{"num_attention_heads": 6, "hidden_act": "swiglu", "qk_norm": false, "warmup_steps": 200, "decay_fraction": 1.0, "train_tokens": 188300000}
Each number is 500 + 50 x the weight over the matrix's rms, rounded and kept within 0 to 999. Layers, rows and columns count from 0. Numbers have three digits each.

# layer 9 MLP up, 512x192, rms 0.0553, rows 279-423, columns 96-191
522533550569506493428528551520452456518430508545523528441441528514524521405493472426489375467515451456479535452542562416478499543488473464532472453593517488489496571533474488533499435485431544556457539519499457560510488561521535411500447486468456464530499599482446511554454522423457460479
392522478448473433542454454505431452417446457406540445466539486481615481501447401459512497545464519506538534551437520500420402478449467494472446441512489541615525494464509536577580543501459483413548527528443543552425581519433476518312602453460474366472599496442488474491380555533510498427
483454484538513478440398409432501480565466543539401517628510439431497450494470519606485562474419582553473559598638434516603474488547495544502504469512597498451497403477455394503506490547518466432523387610428444535527552502451511506571433475573563470391454478465475553466447485413512485552
496429438565531424508564443510535472475601525508437496463511438428513522463489478549478532543521530531505477525499496550535411424500511465495484577517519596532499525495562495470525582509536550592570449473557579556532486516502510592469496515439492450547434556439452514469410456521449425486
538607495451529456554500499599626556406575632436500509497515492530605519502543473498525473549487432449440497477487533539498560501411495504494423511605478552515519539485440529500441501504458405469513528442519471617527500568447461471460501557548504480516516502571510458429461442612533480453
355424553545451551550536543619457530539482476446519489449479581548571471570495490530472447494451565470494589379545515607539494535473552430511541497506472509514520451525468402504488492554530481503548509568558484500484532532438546495494635565439450523416469541504423549488488485531413445463
536532528541503508503487589510552551457514474583483475442499504418480528595468522578461399462518521493409504590511462462510541504497461538523539529474526456517477408443454481512476509551440578522487488468594428435488465560513512473507475551473423490530565553536507502525509531554402449495
541406455510504472554516519550470472488538461367450506489496532524526486474525412499541517475453521505554481541556488475514528489460456458605523578479432547483607391389579573566520557527453572457475453344559464469579457480474544530462508544465498394490492499478477539530489550468462556436
499478401481501399491559526452592500498522475455475530410506456408551545576413556557555572525567507653547460543503525556482484538483585464613459446456550436418493567534466449454380493550413519524506524413506534511521454522491545520508467561479459489567548450531554531507491518539472484432
489446518479472474452470497549570491459524432494494538451510543521388604393426459587588578533499475562502559516486437537426506423457528503500446513467490422424611573397498558572520503561440512515482471458496550383389606526496508492557486592482450563511439495468538532619567484494494476488
406476542521524581552527410448478531470595511515567448572452517428497470553526419599531586571572565590576494581408501463531509440472476508477493516437539473476540542543524431451466443533511503475488468412556416535479526460477539525485562410479527556478535500542507507527520460483501496469
502498430572479538411513438490463501520510542553504437546374510523527492561474542516494457495438507490614509528503564519493503468502541512455531478588469498496526496455516422504583472456584437489532576478480477384527424544502470482512644491443462407500523489510472513505523514504566484519
423404483565556521460524494472404517508445431507491506537413466448454495405605456470441570560502406455372527537634496584548420502558421531455508561463462560467526418480494507466474502560485489487540524453562561489481514604589517431388530520534573463480502490502467478564522451510521476443
464642424514443560499435457464538490411463599483621486431538497473433425468480540425496593392559489502523463506374522501571441472416523485431414514460543499512519402408408442552377588497489551508526410518421442496503483571535511514500495533411456509553485538507551582452490577456490460420
401522426512495473570563455440472501488513389463481550507470390521529506514454555514459535579418646491490480462497502543525478493548453393516548451462484436512449454486455503517470419466458418521567519530433518462562520537521554498427475477459384481478590464454522528401525512422482453435
468537447517528531489463491531426471549561537598452564497498459500497526467501460597440536483422529476505546507529428465412620542550583524518525540483443489499486446561420490408484483480555482525500514491490487524543498573553478505418537545488535425431490491464443497512511457543477513489
546458454496520544396533513531464549547604496457564500577459513561577492550518485480490451467432434607533512445551454512400571516551507419443548576496479504374497475598519498408489566450481471501467472430489566464429572546537493536516542597543512544512405460563438544457450485525496477447
480501484494481547479521446490511467533498455480541576433574511597570440430488499451518504455517526542478476423465529477465516429545409474376483505557487521548492525501452501458427566467471477555470415464497429455479502493404476473478428575454534530613516517403474552567401540507473494527
488566512540500490424570488485502449526467559459545461477542504443521534514459557463546460515557571469446430528471483545435515512512476565429538542406445524491456495581540533590494497608531477464412500539577471539467450449422422522571542559487473340477479440499544435509535539501460446578
454439522479525454487606507472501347510404561587493466516537360436461389509422412452546462483496515492483489479467455487496512530524488474584527466544453481524544549526578483569460517564504480510504494490466587445489486550461476509430413558556505560539448525496563594494584562506533518513
558449543428501525472569468485542451515515590526539357508511393490612565491481511554548465578576444430507442623492538524494427508489459469444549558422441531480484480533400534539462479530479549625466384571470537518442441495569451531523481435528488534547558530507431530485576508465527510451
504463559485536540544484577475373475543515548517455531437490496459455591419423434488563406578504444472472457465548421482476526495559596569567387502607535549491513512550501487498459510403531428428534508523455529560482499480451480497536492525509560501498494455484500474479533473541609433533
495471503577518480598511463478456462519567423523469458486508549503444484502422502500551683555501436469486495590500492482524471430528488479504471451439540553548539447515442531475570501473440552500542426460438504472443549426523365550469515504536491515389482461624561455445519522463529481529
544448485425592483543523533454491517508439463525498570479488447511512560513582488523531411477571545499486516511393460584499511450492639452549511558416570467561517502567533490561453478518521470417398504494405405535496525500448465443562511493523433572578445517519521504464543540353486513442
418536479480461469458603561400491465455519408515517485501525434488574464553537447572507370436492554458575517392549448532419466513535528467484421610558572480531544498450434501484514520418604452508540457541459545523558498496424571509503442529489516499411516558490510519477596519512553472521
460560548405582525483501573526386480476480497455503490520520511459557508516493528520487452412421518486445543493448535481464382489545498505508499516472511455467502483455513517549552535428515502436472517556521524388473391506514562485478497515564558457507524354505546453521470513478469442407
579545473500467562461465524475559502509499609440366513522502584471385362554463490457444393439509521473426493470500503442430495509558472449493483571570553573463532520449395469465556483507527594474508434412516431461545471569438536512490396505471573455537534487523566473441528537534413476382
486447426489565452504500494466484530566520454463530483471524512458485495556576547462556517525442519481521563551519404581461521446510458555399407468557458483531587536517471482519499551482503477589452468493514500544539506514491571489593450513443468520542406521548444440472482476547567429491
534511443571496409434513562436412587485502398571570577543397580539469421514471499502504419530507552545550429473486480436541558473464548488459496586500497411376519498567449484401444579534560451516478561487501423532551566531549507415541514506431441515462510418501541462491364426483475478478
465477377484554490540542518411454394557477538504493413390523476597540549526422516534484483434520491428533432457529428525608469470536550553454545369451420469445431547442438512452473507517498538569464495477415526442509481439539555538455493454487512432512516478490382500534467436552450448510
527573377515569466504576469533551521525569411546490591491409488558533511480538512498572541518588576499532570513517548518466561548571553460489431467509461449466407480481450603537505534589540455417603553481477577517559476554551553502492428575479466509468520564516508422446509479396517443490
467445381528553499567496532512523503491514592500478523516470505546531470475483489439503501492549503496492470488451549434504483480506460507479518437566493538517472615547586499503483549562533535595567604455468512492497459531572674519555516454418443478516451533415522563535457518482473470450
489601441466522499510603502587468525525493487447458528471445538455480548465497513519485526467586547543491469509427488597387452532498475462433551567475397491458475558508494582446457433568498470511544450471596379499437509502431513469483542496542474539535559497471437618464469478561552432491
503569528532580427500459473448508427571359521512576577510438432492510435493530428537555464475484406531522584463525448540543421480489546455538421503519568432535534507479531502542453530496603569505512562558503421563527544448546543428564552565612493404477527528544606512532366546541490570585
529487561597563552464472499550540541522526482510514510539463433447571459521481486569498417485412559511493512520467542465508538396502462407459568513557484509526506383478552517431587454502502575462571408505556569438500452572651510422437550510563517533511555477496518588470409501487503537526
402533599482524544451477586387534462512506566517460553506398474510475552481438485469539613600577529551439529468632532555429449404588511409503477493522608477474558558542500560476458611539514426474433598499427521458489460603391505530555445531480491478465494485533519517529469494497574543524
438411563495466475503497488590420538487614430514565569536519524537500392504516597534499471491481510548502511502531457461517510512542393534523401519571445562471509624419481473510488473455510555408525567548563516449510588437468496508528443487553542554431528446537464520506495524476484493493
586499580566534431534437592551642465488497631533467365523586554482470511444548580471485518530492505490502470516563414533461554512505644507529478481578549570476466578545474506439484592486482563463570494549478463480584521495409550512435528466518471562455534466513529510541467438464453513566
441491565478461573503473420591434463540462544518513568453444482537520591448410487439527424503485458507529522513416471478469463530522556498483593480513589494471551505530531463479542466489460485417537518533542495482556555491627475490562550493424508502513570531480519516608486487422511480450
483481436513489509429512525504557543519538501450502482471478537415475510544431455548508502463470515512468507406488539442442495581443437501422554410487423586533447571559519400554476475531529509494491429462497387481517451552519478566528480568555458538503521523486418506469530521634456550507
565382424469437510441475451540539457431517442539491482499481451551524470423462488506483434519418528498451448594488503552534432552549565500455535568437383519453646498535538444586516433396512489459439450543485480527420535532561525590567556481496529512563541527412446598496500519435505414586
526575542536557449552474492453458536543449498411498471480480413539486452471426493601492449547532470496480554471502492542459473498509511489449520507414480534564561579592495574505489429503539537579511459612526422499555470495593462553568572646412495525524444522499508483496540562589501503469
452510543462496438564446517496515477552434602545535495499490465537503458568497500431429453475480462462468510524437473499487540472547517457477441444506527472608460493514398543452524448507495490544477439422454577555463517552495488507533452521495546429559573536557459456406529519501483519441
517506518561460454480541524491535442462552534454495412514471381521524520519490642459523511491451543496512497550445551530493474512480569396578516501480506555502606527454557578443517445503549471551545541478397443516487492466494523474499524494437459462547495521521508573477514506497528401488
502445530543548519530500497512533523453575506457469470428547579429521500602475489505539506582511444442498512515488478550561384408502433491478526394559608492373545442484447417455498564455498496518506565426465455479607504390517503497521480414501496562493568489480475473398526601508465511505
449569480500501476544509491463535573448552442566508524577374440478558581486504516481567535463572476481494472478464414426527482482494611525473663567578453516463411588553482607467541529488410445445489487444457504572513483545564450530500451464538484452456547423543444510440494465472459476540
453610575573476496562462467511503440412424601411499549454570504515498525491494440524509500623429444469558525596446497525523480483576485466542525421527607575488505461616559456428499595582545535624383542497485477545510492447553442539442464529533407477529568417475499555413538468378509515470
555480486498491565520474404546526466572491528447520505492507593528407405421525512439429492440558526499472450486526496487551557434495561487446444488495569543429492436504528522510542514577502439592421432454423499523514496488479478509573570469608467535524510546537499544396512562502492449491
450479560477504541531486478483472534484530481541544491471574529488596512613517559558563557498465559511482491418491415482455434496473523496473499403546421499464465573534474552503416568505420409541527550488515496494490530462554476491503467405433467432559456525561508564561468551524572489558
478533471531559499493575466504490441421502473447432511429498484514417420512488479469445441546491503583474544458417641551494492531489525477487538464492496503514584544533470546438471468482508420503455588417581505447506498462447438471514532451530488482631561520488435399478451545556524576510
551477477561501528507487522524504500590484479508516545444469462457563598482523462570508475534543489513535491499556419545491490502503528424502457525442472516506517547507471505551537498485590509484589513443427484472515402544497499480573504483560519532433503592489476539569573573521563462436
517477481454488486504485488502414428534394465464481562458581451483459511488496508485521549555511508534592434476423458417447490448471526461524408523473449508501470496510555467579479525552508512592465477605544530528574464532425403475561533581415433508451583603545461490429557503549464567438
547495470475445481545567518462548521534472593507466444514546494471450632586493497535466465551553557493486460585543494464505505425460573478516466562553521550429483552511515564531492550548572554489570504496472485491442455446507529507409523478593427450474419417473516511605478474514511547596
532429390395535493443515497515439454419510472480554467498522453623506510543538431562496477470491379457540460484461542530539529540451471471526633490517438401460473466587470567498451489543584578513505476458507405569524478568406394491486423510530531390438491488456524607476431451409532491420
526456472479507487483507519523484524501431518473549504450483503602459546465530584526530510479583491609519580507537518526474492525547466389457512504498551506578482486407453553528533475517369500420519478515477503480534450553424548525412386552593420505469423443477544508484471427519471482471
476460470527526408568544479530470507478480431457463462492461553487503518498465516507543576565486482447571624533604447516392494577445506546536452402478467534482504498464490537494438414400488579533510471490479483546415509452582488484518551468512625464428464553615506461453482442597532412415
500485481502493458476515533554489449494481471507474481486507428488453529470485452553524506479431465551519454585558498507550435471471604518510552553534469511529570489468458427497570565431448432527508463549362443510516498523516543546499560524410588518452470570383506510496519539528556445501
548507389600555420528509486539529501543474524521565479516474470510562439537528498504549568428435489438444526478564559476593487481414572418513400441510482611528477542529483407502500549413417536417523510554540472509490493448425609490499475423522514502529540541553508413459477495509514423532
561448523467380578516443483516501527447503527575428452534636491513544521498661501552518434477450548532487498433575513574429506439550544569475528529534528425526523447513512492452541430542538536533486555477491544540452557457531507474495517498446468434558558472451529487527488535536519423607
601512495496448550510481485537446599504472413421486473442372437425491549507449572546505519487540489463435495555481488487536437605476546414507453507480548489587489554578627420506439585438404600513510550464556436555585464514489544495538378439511482554447588492520454546520477485437486472496
469526530529438438501536550557406395481582519437459445506517514468469558574518436550582543525516409418486578547523470478456523443503462370428416555549447598545399497537483514616526541446520484509456542434513495476499431489507457520531524455530453503495509505510390478479441445512526448480
501574532461506503467414495488450504571492502521459591475499528530512536453460510426531511473458542511506424595537546451435431481489430525472507414526567522545561591509514437592492554556559537459510506459503609474447526552469442478397446466508517487532438422538561582492438443464565478334
487492516440431573517502480489492502399560543485537491440538443467459546600508472506504507568479474539438604534471449520433529421517464478491545476432464429542560549547486592527554528445556487549530575455534547500523525516433520513375543538483450514491491486396520630472583491507442506501
518579512576493417497478485471502392468455477479555446571567568584451583483536453506526457460554446555614558537538444449429484528462474526449518471477581466491457540519471446526538454463568464571487582487509446461477430442492524623510528428642503460459540418446481578551398530597494516513
449449492474542351495561480549396507552555535493528493481430475460538515452546410455442507507538508490486570505544506428391448410422471514582445515509490422523594536529516539521506500458536554542504564465443488558478542536432489428530528480441487549500408481504584473528489581503557465517
498557500485485566506443553561504604504540422474496493481484416507442413447501534466487580566470376454544396617415523537472404598494427495529402469447542519551474492459465480475587421440469507549584452516496456592477477619504487601515520437504525471543476537433357411468506563548523506531
426505531558525403536426397438562457498553427492550503524504491453472447468546560606566469555514544523476532565482505603537518513495533470495479457551486450477553545489522548536543527504549463488506448540405506490454510534508574532436518455493538578606546462503473472466417589526387587499
548356521463558554454446494470426477479527490543551540475586476506482497532458504554537477540550464505566478505510584434513474600486578515501554590527545540529378438500454589538492607598436468415604504505568523579520471512529577578402534456515533445531476550448491494546512444530456495459
483467474484531580554590593516612653592510546544511531552454403477528461479423449538484426422543405563485508509444518497431428496513506536467426521533529480529441468508548540573563511445514470477506489551433447520584486499467422481526475558513470472435529427379504532526452469518446469519
513523474502603390573507562510501432512494442469439569475447393503547452400402507603451482467495498537475509481555475522472503447506563521520549536450488522494520436568505466476506508509635441467478476525505498474434537464521605512580519621503444480564513449507391522391496558521549603566
442607481418468548537556516454514524390516499451350528533493537535545533434490478415431477466463461553530500492507563471526408598562494489469487447525631567442452440487427509497547496549482453497464489504475492535459518478513542495588585552464565541575595545555544521476493432514512473566
402349552508467561582578538497524508477477479500491516526515436519605440507529606527539386495434450526568574436477544541466570429439442436468518478463409460447477522443505464514469489381436399542400613471553537506519446465547562498476481468503476525541620460527493531371447449468545457472
506534493417505435448489523454451509471487518563486503539565454533420507559504423592491417433474415445528574585459583475461464554453479489474614499522543389465461471584478481471501448522450498411563533402440466504454442362534553527490440516467473566458491537480481541552561502489535502522
526504535461579475478485527601516440532500553572487485404606423508517386540543497541448509429511506447519538466497463488578553568532487545523496493481519536617446425545452475589548404519508462488501485452478591456555527496513524502488470402452487463473449452472532514499525515509507448483
512462512465503490563451494510525409474421502473554483586504498396431564449464564546570453495481514563602495477539489531532614460546529498503492431428377551485544489478405428457528533548490470540500500488438514502453531510481539531570520460513464542506481665406470525476507501449392506423
577487510518447579508538454565486534472486509507519553584451495433421503473484510500441492523514502428550615477497513429478519519527465504478495441397513460423602454437533574500510445565470510511473597579555465549439579414370610536449477438505532533545479517566448627514512523525509540457
459440466507429541540464498489461479499510477546450582593576643548473492470444548554443618467411563586621439448554514453511623465475488562470549505548520528494493481476505539525457551433596478413485473451504559452411410564513503490475524505576402487381564511558574431453553481444516442503
546459560531512485432444473546575487578573537430588534553525487515483627497561568557521464497602538451473511576429450559488470504510472502523537538361497448365416547526375471573393445470497402487489423501490515533464496466575546438572598516539481461484472448516516520485499576453432538535
556497427494600529479451478539530485537595508523454512540450464501502620451538531501546496594415483469419416623447478551516450485415427462465576443473531533421550487470543593568558514516529525447447522432441494551546474557525488424522540414539562450441542472533452401512469506507473570491
551495461509510520530548553508456506422453554406528449512497432567458519479551532442507466434464487421475494528429483476465486522485410485476478520493511493511493518578490530452467550490483472404453566526520469538517564497500566488521531540488603518578455406522421611517500445601492436499
481475478552418518496540611492489499576536530566535527496409448502543502534402484511582569568581525470468491414494463456483514542500525536523590500532483524501515498466527506444431460470456466542532405536534514517480537469597539533497484560407534423518540554555479509531404396523443530501
490455454476470481531442442352460474511539471524537429507453456492576481509553426481454548509466531515477475512475524543575573489469579432455495544535581517469469513466498523485461524518456560426499558495507541511528515528568511492467541475424547479511450479471503496512425488573530449550
454557472532469492441490433504470464481537490584515589431516530449467512425531462450536451561615469491500530469476400497444473450462508441529620469513505516532528483507560382573508515495334449530459563572537464519441587507477503571541454511476473513496528529603439517494488466465488450497
436494514509538520483492465515518525502528504501460527508506582555523472562482558557435507456470475491567471553558572526481490518459550513451466422471549483415509509495542502531501425544451496453444431512503477460517624491581527578435566432487480547505385609538403558489365511512454455542
383514467518489471462448555479543508444509507339583575498518529558542495557518535415624480516517582470516509518555478551464438533433461420482465545431521529494505514520556493508562621501482536499378544532474543527521502565509514419403545494534426416604506516470469529529498449408545480500
482530641527424589509465574460514455442536444521489583520516546477512511498517424447469542565535462410458498505442576595472562436611547497423605495512492553510474461489473542500510540421508436536441573440480441457455506573521424434508528422440446388521463532465415470468453592543552513511
423429537612472535519557495411513475475335476472536482493547492515516449549545483553574542358444566609483506511458537479532505493489533586436400546541441433496421523429528498442508475447480455498530648651552474488497553444505436448519486564511565561390472487494459456543471613441503513454
504439481450396545602508442463495522524577521468516591538518429514494534423520515601485566421550441480526463476470521453518550531480507518517447433491510493452530481507506484488535447421519545552523482566479516628530438417442541510432543484492426503495454466515534578591495531584481531419
516505435462565440462472514511572519559452498557554499493537424449553496513382506571622590448498556570630499478386567468550501548404494480513448509591454463566554559550497450457459455434502576561479497559497546465578524525519564497605474496502567499633426568498497450493524486425422512569
482488545425575492619534544499449472502449510602483529463508549531512411455551490479600473567533511493480489465558541523395501514585455515514464511499488475477544519412547494478443458518501547489475548498550527516494552518419432450501490567540504508581586536582454464491455499463575567534
480463506457484494507559552488458565517592552608594427580534386554620489537522527454445544603479516425571580461545513502383506518532519537530533506406475436447577473538553501544366470513508535498440586530549488506490446504558506606424581499443467493564380531504554378467453516459454544525
536451460600511539454367540493543432453520489469420486530549509433483520492461557499419434403456617540455550514501545507503475484399532438444508555518548474491440518440509473483595599447488456559490504547511447486473467541462521538513481445501538492536471510553553525485523424401528515552
449526476352525547515496526505571440487422362569447496448468558544491538510581516461550539486467501530469501551406461496436440599446554556517553508461597440430496506440567571575531473524541441551581479510506565540511542450447496367456439504428424545514552535417497577453516523484520509451
551598458558450472486513564514479575485467500545451513480450460560545610563503374576518508487494463498494486431556520428531470362571517382508503468499505616441471509514537549516434509457487565387506486532517582402573519475532477580511522494521579496516561542572515547531443504443452565537
571436534480612525487432508507437503446537447455439483467500524512488515557437503509417443482391530568515483463597499537466529399566442444500583477486418493481462468489465485500520526453576560426521589506477542580437446466496468397431505511454572518479412534564525477492477522474447480477
412546495530469533524579420489576541596516446507494569470427513544514474546467437467474575498581460538543430521509515489507550527427535591474603563467617520475471491382489553475577482493479501424500519612466458536511514524407516426535546485491500507529559491445463513526465492525515487504
488488501477471440486474623556533522530491558437485461476503476494477543485482548530472435506542533525584517505514517486515506466426439505540532455439447453438453418510554455428447513444450460482496484468452586513455516534503485442570473469511471545486462474510555473487533513509542527489
511527481396529442400501545539474538489521513515512563541485502554444493481481578491452598531483518414519531461491561500456491411555562420466436504456498469508414473449428473523578447456450506471536479470496441518482474469510472512477527521480561342501544542503453473599476439547510510487
505443484508516551484634533527491588578504419488483474560532529487475556606502534502448579451486543536494515523492489597569458593473561450513444474529400543566475472557531513498444524479562551539499529499560564485595550509444533496496436535500446436616508539692557466480458559489555449522
496488569527512474579520529498410537531602459486461567501455451606478434425447538568481566447602519498458478512478495489485532500419427493402559533507435334503485536539549433530490481457494441490526544470515542598536358501436516455447492436628474603516617560510493453615463467533594425470
466495458488431491515513519451506463497594477514496554525531486575460562523533511531534533522566469479539514488507469520490378542508530536487567643474478505533366482503551446495422481495489530534495485492579530469536608456528494450513479549457527462415497629495519511509499490565506456493
339533462532496560472517495578471519528509525567461463485576451440524518564437547481542390568544462556503551494553455604426489520467525372480459510565468511480476519463469492462507530378444520547507480485389498557540531547517464542495540507453586549508522466485405476552457561463459463413
482512511519454469578485471528440525506493513498396546485476475598539415488429488538454483456553511424530488576453508507557462407477526473512409463486460446411521525527529541508458465522465408595415478421484556551537549554475452448446474470472567501484597542549544458636525543485555512467
470558476554480528460602424542501514396605444569532597352571408559579488539548446480519496523420548414520492587480598555564563497528498549476483520532537427446448556559496458509518529573550513545394451517547484565478536471553513454528509519517565549453513516517474535591437406550594558491
548514450458476541482522488446453438521503392467541528596513461433462493481571520506542470514613547478503531519530543471481463512458428552465578470448578401434537423481522519492639453482518516520493462454437499449554491463472531566521432477570465530407478482482468589466490400457548511498
521450487501431468517493540510428547469446531494540431524521578404499528536511484499421569537464468438510517431557536597517524489523513455462604475439505568513513448490440461468518603528534423483422451504461451487549505595415594526502528502557495470543592382479330515428576462547564531452
490516511414543510621581410524480500512565506528618520441469517462503513513516555519545490475469616549494513463442516478474570443477530433455424541492564486522478501494508517521453531598553392507515571443518496464494526543499527503456599474450559554534439643480522480486476523454420488426
488559448500522501566544533526470460448513485467529478596603398525501507566509508549568468455495455427470433484458575588525545534504437354542524386534421395501540416513485545463430452488478407547487611502549471554563409542492532480483450521496513427506541465577450481560493491484523595531
413353475451475555484538507523438509477542435553407543481443519464435504523551497502444423411497543524557392444426545479471465484431456423501492497482518478454590554484493479457538517464452490460514513458434594567502466614538472543495526527442470462481528490453575463505429460454541499543
456571524457548467513461562546411451439497549408471479542493547482535553494559489458494477484525516446534564556510582503406572506465479478486515494490544493497545484491489415512465461463460491478436473572534549632513473425494558478483577447518541442516551498528414553473461521527496496541
471516530415463495585511440446611514448410515535568508551476545476521492548520498418463480479458537593461473480424455546498526445470513512491374586526596542522487410569432412578481526417477481549401557471545442531513489544493456477481559491491423440547468570532495532480534601530418488423
546454466440379389515451531492484482520546452609480507513444477517536482482374513445556573498563607536474477452519536430406459426450484516477556499557451445593474516478437414482438586431430486493539532561541484525474468457501432526548459448431496487434504498550533502533574485500466510440
542515594515460526529530520473477547471483416547455502552561451487456465463517515472525390509479499589522502502440465372500517461506415473531473456568391481599490452555572556543463568480526494511438377549403469555536411483435425473456429547412532475479515480453410507475440602484498405529
503495453488442505530462442402589522570395437522569581473498502524461534465451545541553554449449551482495554574500514492473476524501435505500418428435512537545551468515472466527503561511487477497438500565528437462486502475496500472596584542490510503551594490507461446487476520501536431526
514566439477435436552550530506474541514495527524590465542530518567579416530501518511490482521555517500469517492494459522514402517597533463585506582510506453471560511477543559501508489460505540464498565460547444533579494447479461391547422529493562521525480494488596471500548521514607533514
438535451392482467529537565477483486523457510490511529518490464455495529543533574466517555474532440498567467487464580441470473433489514475497467512388545470494436449408484462521512435457478517566449506454516538575461611486473455552621496565482599558412496439488493480421611500494574469540
570504467444398446452450438483480499524504490480537576424491378497473455464512523487514490395566543506509432448487563454571577519514532607458511558523528524558485469538395527448528438448528534488492471407533501414491597524604601480559638570565552428503603535461455423496486586469463410439
414556534474468531538550516440578537423505562451502388512434492568551533476512430445457425467523482486460509402528554437544473481521527374401494525479467451512471454471543535500488469414568581467444429474488524434525582466479458544587463551594502481446474535484586504413499506455462547502
485433583477417475573515511445448492506568413423512543448414465464446543393432530448555498548484550494537440536490464522453515551449539502631484484573441564498463540582470453493382430535537365445563568582521470611548483486466483581499494551455526553496452543596502482459460517546520432476
436421519495467446538468545439443451538525591417525545516513475470471463422513468568518576550506505405515566536501463469459503504516463485427524533451525517553476473431506481437407443483604434508538543503539522471392521493619527472432603560477457504503471409508520444531413485484472481549
414541557491455471449480536509447482511467574476402428538536476485521412522456499540493362568473481489520524592590542613452482607481513529443429468551531424406498466395504487458396469520551450478540504551496485559509565497448462544412511493443563534456612488494512561467551506499504531532
530626439500520493467503415410610462464514548479449504468605533466533528547498523443533545528528465538444519612505570560541429551599449562469514559513575380477555509472535536504415524492475502441495463480477451512414529497438428525386480511484566505447521468461521555484468534416486481457
527521549506460587530479513501427508549436528517489476502399351555571527427433553552508428575486507531509476560517553388534503535454571428550498540493419564554476426534564524422468552547530492564560473518573521460511562473446455494421505563480569484571534489488546581552408535512531515455
476480511430478531525544517537488483483488513449550516475468362579496390559517528490516453442445489493431506483528543468531543593499581514433493486487561486520528511531403537433480525457495519470565541479492518488511523551560448547453470499451521467484536494513447451474493514489451546480
445416554394525525437513542561539487454437469447478532478471505465455446494437541579494478565423499433495556508577565459511525454449432461487416503527526453442483582531519464448533497470594431540535528489575556521412513430501420546511426570511520461476506523480543568432544598501454485538
491557442526507469518531473501524578556428489420497497490481467440501485523514448435404552528469425450546449568466432525568555522465561479496547529474418505522401537510528508459499580531637511537540441494519463565512442511484513490470548515574553512484422468527509487563460490483518511434
473583510463485492491497484482488512422508457415485434574509491431463547451596544525530502535546477360523509557630526516465540541530547537478560436493482451457530469470496491343447521471552498575523466452424497528453524508506369484519481483465517461615537509482523543458350539454591584480
438573557570560506454555462524454576585567573560488535488485476515539511476492524536528514438446463484491513500324475471477449441591478486478537441522485558483493517522456510486470464448486550433463564517576514510513546460487443508502592502545522461530507450516486528442417514524496510553
459490414501564509420564592472423507418477592539509520395526478465566486512438579493501484436479455522623500492475545526458498524532564458437477463496459536588565488479446549482464481496462387495635442440600555485547446499558489566491501520578476538487441488518387447532410509453382501513
485456583451464467488559402581543456462510541402506551402469556432508568495490492531463538477420603467565516568482467477454474440463429493422539498455546508610468430500564448576537476500467530552391485398464513435490555520510461502538385524433417448476512497480570513444552429486475509534
584585483582487458517480426500530467435518578499545505537468491504466544384543476506588524481480539491502476511507506484524537528495459548558437369542507519483544512540573505467543473510458459583501504512401479628520491475536454555417583483596462436566467622427533478509472436503508422501
532466537481481523515489499447569496596454494525470515464468417520439394568492603468525463492487491529549534452551493572441448501454558500598584546478583504401520398479503535538481456616649546556451516515435512495517513523456458549478528443458438475443455548515549592514474526467509547609
513486517559523590506494558379484508586443496481529514494475552403510538560473457454457469460568482517438466520484516658562450515429512609553512532546509498402506522490440532578450602531534435487578484493512448496553517591518492558467485599432364494451548527409497480364543525505433554572
477537546632447515458507489496455405486479526542469528536614559565469387615495495460372376518541530480563435462441508458535510550451476449539515561441518520476544538583501511541484490615539522459383602458598508550479489501507564428465539559480632488455604511496487543520515500606530552556
494554557524489428502551521543490528486537552540509506488486596553486436485513486481569421579524464496497436465558408560506479516542547424506498545596490411435561584445542592494478554489454462444530450494525474478513560537488573546334550448468452592437423516452427530479465480437503524518
548547486567526559634472445608508507553462613475511583411435499588470548618530454521565458540438520611492550504530483505450540384477537515437482535492436533521537554532594516430476551480540453470531573450556450535479512485487395528463480538533432507489477518488480472484607569492511551519
524532504538588511528490529551428468490532481476530491463582447508480506458492473468467550548562564522486586499442523476515544592559429542424477532490529527484553439614550612554457604492432457541509442439465538523524561514465598559485505463521465440510514531518460419463549526603518428432
498382522459449554539605538467438478495505502465491444452461467605608525584534540468504449442516459452451539457335496511463544406430534441514558502523468507505575550512598515528497503493460439544584434465575420417610551551453516484491622538571542426517552486477498403453501457437437614429
477494507515520545584468523547510482545539446486502473581500446545465540443575404495453539574458431503519504481495547449547542530527499401462508534561462513503444542471462427492392447444572555535536554524625503397445598456476442581558594523512418487563558581556474476561443516531538560472
525504567559501445466527396564559545531436529438568428586487451464560487538490540532510583541522489446540507487546522514520472505634534471506453478441546594481492461506504531527532497574488464457491522553446477478458459473490529444560492459546443437608577478472506521472582525492479568547
516525443449498440556562503544503482562477532535526477531492553562511590481486541594465458594415515497499465517588494531488363466410470566537431522472532517570469504426467580538520489613596526456444507471502432553542478503452479403429536498515520483355526454518462439523475557610480431453
547504531562555502477452582489492510396558500439607558561534524501582485529494521498600538575548500451560430502502554550508465365466454526526455524628526474448517553508554490541440517562556555459546506545532462509447431524504542366452514548507471468395502512475396411577568494505543522591
455490439567523522483547441464515472510518473519495442508444476439533536472569514600471438486453642442547544506520452485471508448406433516590534509535487530479610500533487560504500622419564538518548492548483566488510562434478504541453508453600466422482519484504451543460411559494573561482
472470501494517404512547511437466525559452511469484536488519490489457595537565492552507510443448457547480547503496541432526579561436498470516465516516494522418446464465452448440512415533497608450488482397505473536474571431424512511500489505466603479473459545552403507579519502539565525545
529436380458493557579498469439475509578477499479476594537535466548605375512484515520566561439494505562567546535565467545419552520538590509442465448462414496422527595508479551473603504519485542451487633597487489511526486537533518459569481422504482531518540402463524539545557467578479518510